Weights of a small GPT-style language model, trained from scratch on English Wikipedia: 269M tokens.
Each number is 128 + 32 x the weight over its row's rms, rounded and kept within 0 to 255. Layers, rows and columns count from 0. Numbers have three digits each. The size before them is the row's rms in percent of the matrix's.

# layer 3 MLP gate, 1024x256, rms 0.0642, rows 660-676, columns 128-255
102:121093098123110156106087102161156142110155116126165120103102093108180153160136190135143096210140109135066164094139143108089139129056109159165097184160189180126154112150135157080095136098152143088119152135141126162154091113157148086138083065132136131130139089110114105116163082128119095110127158119128123179097082174134124157112067104133176157163139072108122117153106094150142183129195
094:149163143164155131127060080164200161151154163103117173142157127110070121094087142104117185157126133174115084057159100128095117154119117157137164111142062101156165093168109084123140139081164101097113108119085096146145148191114105105138110149136145073105114123147147244081140084067112118072161132135157146072146071121101113168066135095130135144158142185135097050144124146115184134148178
097:189123069138174135146104113081129161134101115112177109163152112184128135175142162133114124100142133163073126081053165186136122149117086141103164144181137089141143130067128159195111136097120124128095176167031139123130090166198115049166114092142205114146130141126135128069134122136121110093124165122120122113140136128123112120083149168112167197122180133141167152107181141108152173168158
096:076101124108137058105111140083169095160119114132172104121104133080172179117162146097100156131084143145129158150139073085100189149124066107119136127110115105128213160113118073049176148094129107166081146089110131148155056149131106086155125141125157121163093122163139061157074189152116098187132111143141106125126125125138151159139096105083125156138124131175133176162093117192124049091136
100:126095116116132119108191132134111157143120113108090101138161143147136122077102112174146115195081094131116087048142137167128103187111132153128079142170076113108122172158081186090086101167156167110156113148131127086107081129121101156167109175110151103110092102097136108150141130162119148172151118172131197095052120102163186139212130134134105131145097079130106171095119136112140181116169
099:082141115117112132065131111079096102126149169153114108092110121147159132177145143161141112087149137117103130161076155099095134175122138117166197167107087161137148174148132105125124102114147160137137123127120147181130095138132140125068062160155091167112132072117161161108173139105147154130183165128132136195155076117138160092126099111111206118161139204139120122138110135120111127108177
098:158108172163159169115197120147164130157109147163165148132094066109139139166097213105119158068114130102124089112085088189102141104173111070158135100112106091149096022146111159123086127122103110131189122153166120117165122122110138137102136141122129140080074161180176177149100188124097132157207143156117095139155090142153101114137177208120073183193075198098186134165156104128128097108134
101:159136149068121130130147124113126165118080147151131175123101143132136115187154077113138131113135152094159115098082077151090076099135118131166074173111135158118178111159137125153153078095149130106123101082122146149148096098175137137128131111120121096059145093129116133168136150139059118155112113134172099150134109122150077113169095121138151113065151189073150184151094054136113120144076
103:063116082112142148146183111061117120147177150152085129082197142145107155156114110173101120035123085104137076169108159114124152086145045059145099107094113122162114075138117128081143143148134150086094106084168096147087139112114122167164118141215175095157091147144124162111108115081118125139132114074102109164143130101142199117147120118145096131155105141131152084092146157091127175098141
095:129133157114130077091197155136083112147080150176146113210144114115112084123248158152114115186104150121151165136163176117161156129135095143104144181079177101134120109144179100108109097150177163108071138100140101142154129092141088086175072159170156140126165092173087095115113072121148150137151118157124145156110124128150118139112099096139125099146202095121144109141127134155112125145051
101:127202091063126026128101136090186115109134131092182117123077167152123091121183131146084160137169187106141109082144116153116161135149102148181113139134144149137126138108102112110104127164110142132118158061056128161150109180137130119143100139142099109151087084158157153140129081139107086139117103064148132139128188150154178124090065061176097108143123179147128079150085096071120091082106
103:116109112063149115184160142092151157097079166099124047107085121103107099099122141155137137079125106115077147139126143147152128119218144146130168152145130111117060139081100133140098111178117133160101080097114196133125135124158103157101122139133118076064144136153162184107084072150165167068104137205155151124113147089090134145083106106215120118151117101127150151147081103112129114192070
099:175098126118085094128175179155083073046124129186116107155100154157181162134110182121121135150137179116102119144144153147143114135139124184134126156075157109112082170100111120128120094137162124183149079135128173124189159125133133149133154143178147172058149149135168102152153117086176160180100142119083044125097084176079107114146130127103086080162126111128077113210121140074130127159094
095:151089210125118116121157138065114150135112090084172082172116124131083153182082211110118164108136137038105134134146146154072092187180095152110166106143122084180151107123105138136168110146092184106082111141186142058088131122116115080066164105158190165029131074123093103136178132153101143116149088159164152129073173169119096096158168076149137122150125095159093073127137153130175092087109
093:155090133157105127194147115158092143117099146079083179132116165145173117147128114128165061095133111101144154134137144106109147193100165201123130151113127110098157147191096053115126119166138094124093139148132087103079111112171109141128119142096154097124158081114212102131118179112051115147106124114118189111096122162063082123045159147141096078158136126172107120129133150082182182150143
104:139137106150095063109222163155130108147121087188175132148068109098123158100084126142111125109147090144068146104122100082102138069134145128076130145073098174133137106127089132140162066081114117142127152123131104082110143095146084121177147152102092127191132163116087104145082100163135139116155100071155102067117130105089108120114160137163120107093122152170144126124090130128134087176071
099:140131104206137104159134162101125119183088123137056177176170108144185136094173099102169134103147120079124103135134193168111094169153127182146140071156101132219138116151135092140089074136166054146142062109113122124152132181139137166118149143108129125145165143134158134114090137064112177175113156117158128110094101148127087164183144101125099111129151085109097131121112191095188109091079
# layer 3 MLP up, 1024x256, rms 0.0644, rows 660-676, columns 128-255
101:097114207119211143148114102069111122179104119158113117132201149156134072113179166146137189080148155112102097130147135143123137108169164125102148107102083130164067116089064137114103129144159062127145140101130090081112118183115111151157196196116161110094130159127133100135140132123151143133159089128127130138122139128136185088174125103063104119085136124143110118093204141130111131164121
096:142126106136120125171193136094132102151147128107079144157138123152152179186119140113097134177097174144130139144112148140111087076121107123148178170144093127179119138112138129111178074142161174090126055103167108125089108108114149165077102107088150116127112164182162132149102128133166129144162210154090088082143162139120132107097094190161124091124073141116181166083123160129164155107109
096:081188094131119069114168149131113127135121143152131154150126131082097102163157163144183110134144075109159137120106126146124119126150166133139084092115137078163071088112129117102170078062119129101132095167078116080107177167091062131197160162158111125123149114159077132119126098092086086177124181103155125095090185127095170167092067242141119157134093165094149138112154137096187096101096
095:138142100110145097127152154131146131118110127136151114084140105036140149151078162080158189147120088123134130135144111140141136148139110162112076150151165094139210131184094123121166142069044149111148157127135097126090104175089131095080121094070135135165105210134138155132098205057145197083106083143061190083096113166137133216114127135114092103089054190120145145116177110145133104084113
093:089095139131124083126141093132133114066130162111190148176093123104138120188175106154130133120066120135102107094111149137131163190094150109094134103113180148179146086131076110129118085125160080100111099128142119107178178081127124106120115120149152107151117127163146110140067089100135079141066079129102107138140157148182133097112070119146149103077108145109159197099177112167102123145129
108:171118159041060113110098088120121102138117080191149116132130112124199122116182132108132139099208148210145124122095107106071158135142110107123192184104116095135099121107155110102081116101119087118167087111124123143176117144123104187073145070132116134152146178167113129091143128097106097132087146127123150159048121169138104104116143126135153146144177196127161181108165162112145107098134
097:120169111060121110160110114114119085098148089122061101090092125123150104115104075097118169113143109110131135119099085111128105146101166191189171147162097062163096146152141094171093129088152094123128147138094133118180142140133147125156111163129101150111144069087170153099093061127175131168141123091065122094154132127133147139123067160134181141132112079177114119083132120127103104119085
101:103135152130129061090105113129126132077136132090111094198086104091182130073180137147136107177100097145048094120157128161101173151119164115141090111148167100169105084162130173085040160084088173141126200182129110101066080103134122101134131119086128122085097192115087095099123147087144122124096145153128170101136114117097165126121092168066119110123075102133144165163149089066154138141152
110:176140132141152136114157133130146127181189064141162128081155132187100141175193093138091144085092102126125123206118179117122153117160168084128145154107098162174135165134109100070201045116173170146103125167082162119139135169126111149128113073135161147145088108134164155163115165129124127117153153155186173132118120152164134142204144145105147125124104141152069156106131134119107128121122
093:121116127133121059147170166103127177095161169138122147173157115165116088103101117077089086125140126136095131169164151191093111116143085118096127093080150075176121132098175076122135146102148161151112127081096158121123174188166107127135170124165123120128127123117094121069130150185151152127131120085103136113094126137136129066126104138126128089138182137079068110103119143124114111162132
102:165113160111118139158083064120105135095104135196101151156176094133131077141170092108158120124050072092128106137119105162173115072164098161121104146071124174063144154085131128150195106173124112139181091140078120135165085057126177148142166075116109111156180094072057138166143083115113145123093114161075123097114099140089122102130148130119108148121123158096136092092104162151113067141158
102:168114152135139037122136145143161116156188121150209074095083131109116143144091050113114168106108136125147121066127112119112091160139140101130156156109146107108157089132128151108139128174115133119073187140160143110131108090169107160133173097201098077101159172151108089169113077169099105050120099094124160132109135132186121128139153113201093031132099130155168127163124112107102158194079
093:050108075048151116167118130139096105137142070083134122152138140147134159125099121119115107176093128123083154120076092120106142089143148104111115058158123117128216111145156165178167134105150156099136108185154115116120132145161097139081117103156089174148112122114178134150161188148109147150126135072169194162145114153115157163128208091161139120094151103085153177129094085129099143114099
097:099122086144157134066123098124141134145068113121142176131153114157148102128090115102143107133087122167105107092115160097109110101067136149157107139082114137123076140180147148181128096125084136170095160123062126132100139141060129132153115092075086139158117130141097082069202074122116110138207131123163154111169135089124185137140140174077135168134120098179084161171121173153135153135133
097:107129088091185129068098128083115142146148091100141097164102099128060063122127107096128083127171142147125097172116127141176130186169113089157127112117178120174120135040132164086186124074118152164113129151128118151118151198110164090094164123167107157124102153128083179130170136189125172152159150102109094162135155097120152195172142187175125154097110128101129126140130085164120067145066
101:108101137120109122119116167136091154092142076121093125093198144131104171151177054088121103175141127161157163165098113153056141115061142118102141098095167093132142129130129137116125094083122073152158114146126092093175133169130126101169082082165165171119162156172126134121109125088110123076132157094115124167149184150200138127134084075108147118152124145118027124082097094117129116092110
097:170166108135165108111090112098119140182149132191125136138151084092122152121159136120176107190139127160158092147131091111179111160102136081145070112122105103148133128133144196144181080133151074156053089090128094124094152104153055142138148197125152132126100105134129150111139124205123111162172150102135102067143089144146053137174136184161109113157158116122152137147119121127110161133092
# layer 3 MLP down (transposed), 1024x256, rms 0.0215, rows 660-676, columns 128-255
102:091080119125151105130098144112083185145073100108141122127116120195106129178111209113107098159127163192078127096172133139049163095082110199148154139097134132175059084127128135115106120165180123072078111113132140139059101105120107144160134120134136144139106125103156029151159066191140158156147141095137170121143106143187125089137148116060113123169184087137101141205125149128147128106155
096:083168078101169124123124121051149135134096171117176106154159127133071123081089147097130181168169118143119184087112181153098159189096122108098113144174181092193089123149141077127111145128127180137153137100152092135140179160089143131132096156165178128116107072136115195138163118106057122106145117123159109193126087160100127127110190121128174060158156186117143061126090152172138125139122
097:123067181088149134139130082138164156114151104064129153118134116127096132100109126117076140178128185114136167142128092099124136110133069126141127153100157117109177077096077157074086113146115082171108185075165133209133125133188160128108072155160079105093097121168081070152127130143140144130131038160179131113132020177147085099150173055126109094126085136159141092122106165171098094130130
099:082154122118159078095172102064110088104103172138171081114061170095115098069155181166091131129120159114132162102116110121139146204124131141094132103102163137163114136099129226095164173131108154109120131202100073112182143189178111105086135103128114171184111166126183117102109141133097153158172147094137124121174061154119155147088112108148138091178112105074155113167170146090118083129056
093:138106168106079111132104138164140152123052103134121104115138134141158104128093151112188095132128105119170079140155128133106155105129100150071137155127061126106102133138112111119127111122099149139158111103152095111116100033090163159096156147174138124136042170103100124099143080145127111154171151183143155130129152116162149126143116138155120152098115094151200130119119124059082140092143
105:122137183076079141083126051122174179118074109105108077085092150062097116125104099226090137141119178176113115131133162116160130120123129156115147132108142115117144121196098103051075135167096141102152087099155220174164112125104141153073112162168105097138196189138084110148146153147121152138100102123096156117075078120134088132093096158147146114122181168131114091078107122145151142095115
100:113115190091142108154157153058101149112120140063123157115118119156053101107124075132080115082121123160123147143162136106176112104084132064079110119102085138159117024171166068164146123131155163125111156141123174119161169119120130093101150125148118161112180168150176079110180105127059076152083131109123139114116146105102134093109170081138118090133111105125151155119100141149180110121125
103:151046153161169128134086130143166165064101095122146160129131147105157114172144169105098128135130145122108107108093069143140104126134137169164138124096133139151164119120133093127088094122142135099135100103125079137163168178116075135124145105187069077184087188123158103168103148153050176105036148083138148162151127113178123064134102201093119129131126113097168075152137074146079125067113
109:083109183128104151128169110128085128102138131059104133109118130133112159155131117169175114074095140150090076164106146138078144106095096112157130132106126190132129124130131127107179117158211154096128135106113152140144111093116098131152139102138119147151105170138134099117023125091094205089090175117087195116159168121113147105144077149166098087189104154116196150124101168106159137161078
090:099161096139103084107123111084144104071148185067171147092180091133190097131131128133176098141120137136058146146098095148079098108168113098111160152136058134096094143140135126175142217107129136083133129158078108133102103203110141082175110081098095107069093096108117166168111166144085154121129085116147077163102155111168124106112066101141149118144085101103100097153096112137115105146121
100:102115126054056126161155111059105149188102122108106146140091152128158151163118095215129153135083157119131119114122087158150141096081120094039057143069120106118090152169118179120129095100108060083083123117098143104131109126076103152181103127140141101063099087130110137122179138103141157154109121170075150169101136186119094153150133170088085135161108120146157178129156130082165110156105
104:076170137168115193071145116123137100136078157160168149140138088129169159126184179105151162122109124129136157174150102128173164144076085124097125117071104134111152167076130040091115099055082115132155102093130105116175119110075114129098153166148149147187127091119126151115096163087143160162098108139150167076167115148142143114131182073079144150151119178123090127106094175166144135113077
097:111091107149101100122122170148123126105119186123133166109127097027151229128125117127108118154099161121117117135120123145093117057147153094125151065145139136147190088167113101151168152149139091151191150133167124120087159160143082119129134104201189122139187106193123140149180138138204151148080077109140136149156108171128122060123159089108133058144150153073100131182145099082060115059114
098:126127165160096163067089101125096148183145116199128131122130127099163073080144143109090099188174198104120152071125126149115093143113095089116142084158138080105164124124122125105115119149101115138159163130163147147095109123110156125110131105120109184106124144176093126122134116071083143101043117145157114109203143130133142155117152137174206083126181132126194140197158148116132113161124
098:107099130058133059155094171156167110130181114145104159159166083154089131116169090115101167115155141155158128108151165140153148138131134114145163081140161162156120128109112131136144154146143137163140124107149164131145082084111141125072094083128101135071176120155116189130119134140099148177138118078138098161118175118163117136159130187144135146104112120084125109121175108160119066113122
099:131109166134122164077108119097092132162136140106158083133166116071099162156087078147120126043138121109051141105041172137063100077114089118127109110110151100093122059145079136162093117149114101149139158109180105113125120088144157121143113075145176104089127135098117170173100104178151163155157155123158132171091120137119085102132134119167125179101097131139072129081116155155113101091078
097:100153120142150127099159123122117093078144122154178132134143000108134156127125136146171095150110124161083092117186146111161122148070150129089087112163166144127190113082178172143169093161117138157142121144177166131128102090121093093163146200129148114122145181090117079140200102170104126133138154146208145149154138134106103107139134103095162131222152143095146142091087094129116103229108